config.toml
num_hidden_layers = 23
hidden_size = 64
num_attention_heads = 2
num_key_value_heads = 2
head_dim = 32
intermediate_size = 256
vocab_size = 6796
hidden_act = "tanh_gelu"
norm = "rmsnorm"
norm_place = "pre"
norm_eps = 1e-06
positions = "learned"
qk_norm = false
attn_scale = 0.177
bias = "all"
tie_word_embeddings = true
parallel_block = false
init = "normal"
init_std_qkv = 0.0625
init_std_o = 0.00923
init_std_up = 0.0625
init_std_down = 0.00923
optimizer = "soap_variant"
learning_rate = 0.00886
beta1 = 0.95
beta2 = 0.95
weight_decay = 0.061
lr_head = 0.0101
max_grad_norm = 1.0
warmup_steps = 200
schedule = "wsd"
decay_fraction = 1.0
decay_shape = "linear"
final_lr_fraction = 0.0
batch_tokens = 32768
max_seq_len = 2048
doc_mask = true
train_tokens = 124500000
max_steps = 3800
dataset = "wikipedia_en"
Each number is 200 + 30 x the weight over its row's rms, rounded and kept within 0 to 999. Layers, rows and columns count from 0. The size before them is the row's rms in percent of the matrix's.

# layer 17 MLP down, 64x256, rms 0.243, rows 0-63, columns 64-95
092,207,194,153,214,225,234,217,177,264,181,196,137,189,189,182,164,177,218,186,187,205,163,203,229,188,233,161,207,193,142,178,190
093,272,221,222,172,202,225,244,232,208,221,228,159,184,202,234,168,173,191,256,220,198,185,241,230,216,212,220,263,158,160,181,212
096,184,212,281,255,189,155,224,170,232,252,201,207,232,206,136,206,209,196,236,191,218,199,179,186,225,205,205,195,241,221,158,251
100,223,182,202,128,213,266,231,173,179,198,190,249,163,196,256,171,198,172,170,200,209,170,221,175,155,181,199,144,182,228,209,229
098,198,175,189,169,158,173,153,181,206,160,214,186,178,192,201,217,222,183,232,202,236,193,196,262,176,177,207,207,165,193,193,218
104,210,211,231,159,151,185,188,177,199,250,131,199,228,184,190,188,199,234,247,208,163,189,176,215,183,216,244,212,158,196,281,212
105,182,215,248,173,223,204,170,176,175,212,216,221,172,195,210,167,190,215,191,196,197,222,134,201,194,246,181,206,160,211,144,214
106,226,271,177,202,170,179,201,215,206,206,154,117,226,193,202,213,184,210,206,223,169,217,263,184,202,270,254,204,234,201,238,214
108,213,168,161,210,159,136,164,187,193,211,199,241,171,228,189,261,218,210,230,172,203,212,171,214,138,158,181,245,227,181,226,214
096,168,229,215,208,144,177,197,226,197,238,121,164,175,196,202,213,194,210,196,253,211,198,188,237,143,195,195,201,124,210,201,249
093,255,215,241,184,189,184,208,195,187,212,178,248,217,220,209,216,179,192,172,187,213,186,223,229,220,149,213,185,161,185,207,211
106,184,195,178,134,190,180,230,211,171,252,197,209,211,184,217,215,247,190,241,173,181,182,176,198,199,196,208,196,176,196,240,150
098,238,217,230,226,217,195,215,252,242,175,201,189,215,211,240,243,193,179,180,194,224,204,138,194,158,166,158,240,197,176,162,224
097,209,221,174,208,147,216,219,236,243,206,253,193,194,188,245,238,200,246,205,210,241,161,199,182,142,162,170,166,233,250,172,208
106,205,261,188,232,267,281,236,229,185,223,197,166,174,182,203,234,198,200,202,189,199,226,213,184,249,212,188,233,220,197,207,212
093,198,252,217,215,206,203,190,164,171,148,170,187,145,215,171,171,117,229,173,233,188,218,213,198,185,235,213,238,243,189,181,209
115,197,197,197,218,228,210,188,191,164,205,184,227,176,180,244,237,215,189,273,239,191,228,215,209,182,199,239,223,232,173,170,184
101,183,164,209,211,189,181,161,175,200,221,232,202,172,208,228,199,176,203,229,232,181,205,181,220,183,163,235,177,160,167,196,208
099,194,196,198,175,127,210,183,222,179,223,209,204,226,181,240,259,223,204,211,214,223,205,210,193,270,201,238,192,196,242,220,151
096,240,191,203,145,227,231,232,163,173,183,220,131,192,186,247,193,185,182,215,230,259,199,181,160,187,212,221,182,216,226,257,149
100,231,230,174,202,166,169,209,244,220,242,229,148,256,197,154,251,200,152,241,209,178,181,185,204,181,190,226,228,226,214,195,189
096,202,183,252,195,192,221,197,191,175,241,171,170,202,202,213,137,245,235,231,215,198,207,146,223,193,249,210,193,190,197,220,235
111,213,216,214,193,190,226,191,190,220,154,196,177,223,205,168,190,193,208,190,175,226,228,133,179,192,187,253,213,196,185,241,215
118,171,232,263,193,199,206,219,208,194,236,205,131,243,230,209,137,122,166,215,213,190,200,242,200,190,190,200,205,186,179,195,223
089,214,159,227,231,196,243,170,224,253,211,200,204,206,181,190,211,150,227,198,165,219,190,199,186,197,192,193,176,202,174,204,234
101,172,175,208,112,265,192,185,192,263,259,267,160,211,203,162,184,203,187,175,219,209,217,149,198,171,222,157,219,164,180,198,213
106,195,206,178,203,236,183,175,190,166,239,222,212,148,184,154,195,203,220,200,192,208,179,228,176,218,184,217,177,206,190,160,219
097,205,153,203,223,169,192,208,265,191,245,217,164,247,218,190,140,219,178,216,234,168,209,199,185,188,185,217,178,235,193,218,182
095,252,208,195,201,238,255,259,239,162,228,254,180,198,239,222,207,209,194,172,242,231,222,221,178,187,221,155,220,234,242,195,195
088,228,244,203,192,186,182,187,160,205,181,114,232,197,166,177,191,194,236,194,242,238,225,208,158,154,240,209,247,178,190,224,180
087,199,263,166,198,204,183,177,204,231,190,185,174,210,284,181,218,192,207,189,205,253,173,203,235,256,205,180,168,188,233,149,134
088,212,215,270,239,221,179,212,172,248,245,229,200,237,221,188,214,167,218,178,201,236,211,193,161,214,194,220,243,213,182,175,211
092,203,207,195,177,215,230,228,222,223,205,164,230,182,193,204,178,223,207,225,208,169,210,150,150,199,197,200,217,187,169,165,217
099,171,157,210,174,170,197,155,227,192,212,234,186,172,246,157,118,178,153,166,158,198,207,247,215,140,232,183,196,182,209,227,200
096,190,145,141,182,177,168,190,219,178,226,181,174,125,251,225,184,246,214,187,196,219,166,231,215,173,197,222,213,240,219,191,233
097,165,184,268,214,230,194,167,202,155,205,192,251,160,167,234,190,197,187,149,214,166,193,215,133,153,208,212,158,185,195,233,233
101,177,225,151,147,195,232,211,173,165,184,188,198,210,250,250,200,234,208,273,141,229,191,185,191,177,207,202,185,152,210,168,254
102,244,240,172,161,230,159,190,148,208,219,215,170,234,225,226,185,246,183,140,215,162,225,200,185,225,230,195,160,250,271,164,199
090,182,196,225,210,229,193,146,215,167,239,182,177,216,220,148,244,196,179,217,177,233,189,221,194,198,212,212,220,199,216,212,176
103,229,235,153,186,183,203,172,207,207,230,174,226,202,198,186,191,209,152,188,191,188,214,214,214,178,160,230,175,240,240,204,268
095,153,201,241,157,258,205,205,178,237,204,186,220,243,191,230,242,205,214,216,161,158,181,197,207,183,177,221,199,150,169,198,213
096,170,169,174,215,151,202,149,218,204,183,177,248,156,145,129,151,132,206,261,203,248,234,205,132,164,150,196,196,144,141,241,190
105,182,200,197,167,238,178,150,184,189,204,212,201,220,236,233,218,211,186,204,190,219,223,245,190,234,186,190,237,143,184,205,161
100,175,186,242,182,188,201,236,205,169,175,172,168,191,149,227,241,217,230,267,201,172,185,162,241,196,199,175,239,227,199,238,213
102,152,174,169,201,154,204,165,241,158,203,202,204,177,204,145,183,216,243,210,195,209,130,221,219,198,194,232,218,200,225,195,216
107,219,173,196,205,197,260,198,217,183,221,195,192,228,243,199,154,129,217,211,221,230,158,171,192,197,174,146,207,192,261,119,216
108,182,198,218,221,264,209,200,195,243,171,223,181,164,148,108,198,149,196,203,223,221,220,181,193,164,245,180,230,240,178,207,183
103,187,109,171,173,262,203,197,215,227,201,188,243,194,175,182,180,193,222,195,172,251,228,175,167,155,188,193,197,205,201,175,202
105,218,277,214,172,219,258,194,254,212,268,167,210,238,194,258,241,192,245,177,195,157,196,220,230,203,181,182,219,208,225,230,243
103,175,199,204,184,244,218,194,185,220,139,236,177,150,160,260,173,164,221,196,167,201,254,211,182,220,206,199,171,169,166,205,209
098,187,206,177,133,166,186,141,203,193,180,214,157,223,186,165,192,236,202,219,214,185,194,204,253,183,246,102,191,196,241,221,212
097,195,233,198,170,187,218,220,196,201,227,238,185,203,208,193,198,183,174,195,213,196,203,207,185,183,209,222,183,151,175,167,201
099,156,291,193,214,260,225,162,240,145,192,174,172,259,176,150,200,169,221,207,199,209,186,164,199,192,237,174,198,223,200,200,160
105,211,179,213,192,202,210,199,239,214,235,236,208,147,174,171,192,210,198,203,233,203,180,229,219,212,172,149,221,224,209,226,205
117,212,230,175,178,199,158,168,245,196,259,249,181,198,242,204,208,192,178,163,194,254,178,216,167,193,192,231,245,199,190,207,193
100,163,167,208,207,190,182,165,179,224,139,211,148,212,226,228,176,187,223,197,209,205,232,241,228,198,204,241,214,185,213,167,184
097,184,177,164,204,243,198,200,251,219,204,236,186,208,188,231,150,205,170,215,186,221,201,167,179,198,162,254,227,196,232,223,174
093,110,163,206,231,198,247,165,167,205,268,187,221,188,139,205,187,196,201,198,186,201,268,168,139,212,186,239,224,227,237,171,196
112,240,182,207,213,210,205,144,171,204,231,184,190,220,199,183,227,177,182,245,198,225,210,208,185,215,191,244,198,162,205,216,222
090,208,235,229,233,205,138,230,238,215,274,244,159,245,240,201,251,231,174,225,186,171,198,222,184,190,210,203,196,163,215,244,213
101,188,234,177,199,238,180,225,229,215,204,262,195,203,191,214,210,189,248,174,238,172,183,154,209,156,220,162,176,211,185,207,176
096,214,203,194,173,224,188,190,140,157,176,169,189,229,202,192,212,239,160,176,183,182,169,197,282,186,186,164,182,179,234,197,192
097,219,172,232,201,224,187,198,215,184,212,263,210,209,194,204,194,200,192,116,250,188,238,223,206,198,244,210,187,149,212,165,217
102,179,182,153,157,194,190,200,200,222,220,218,222,256,173,226,176,200,165,202,217,217,223,200,120,231,182,201,173,177,245,257,222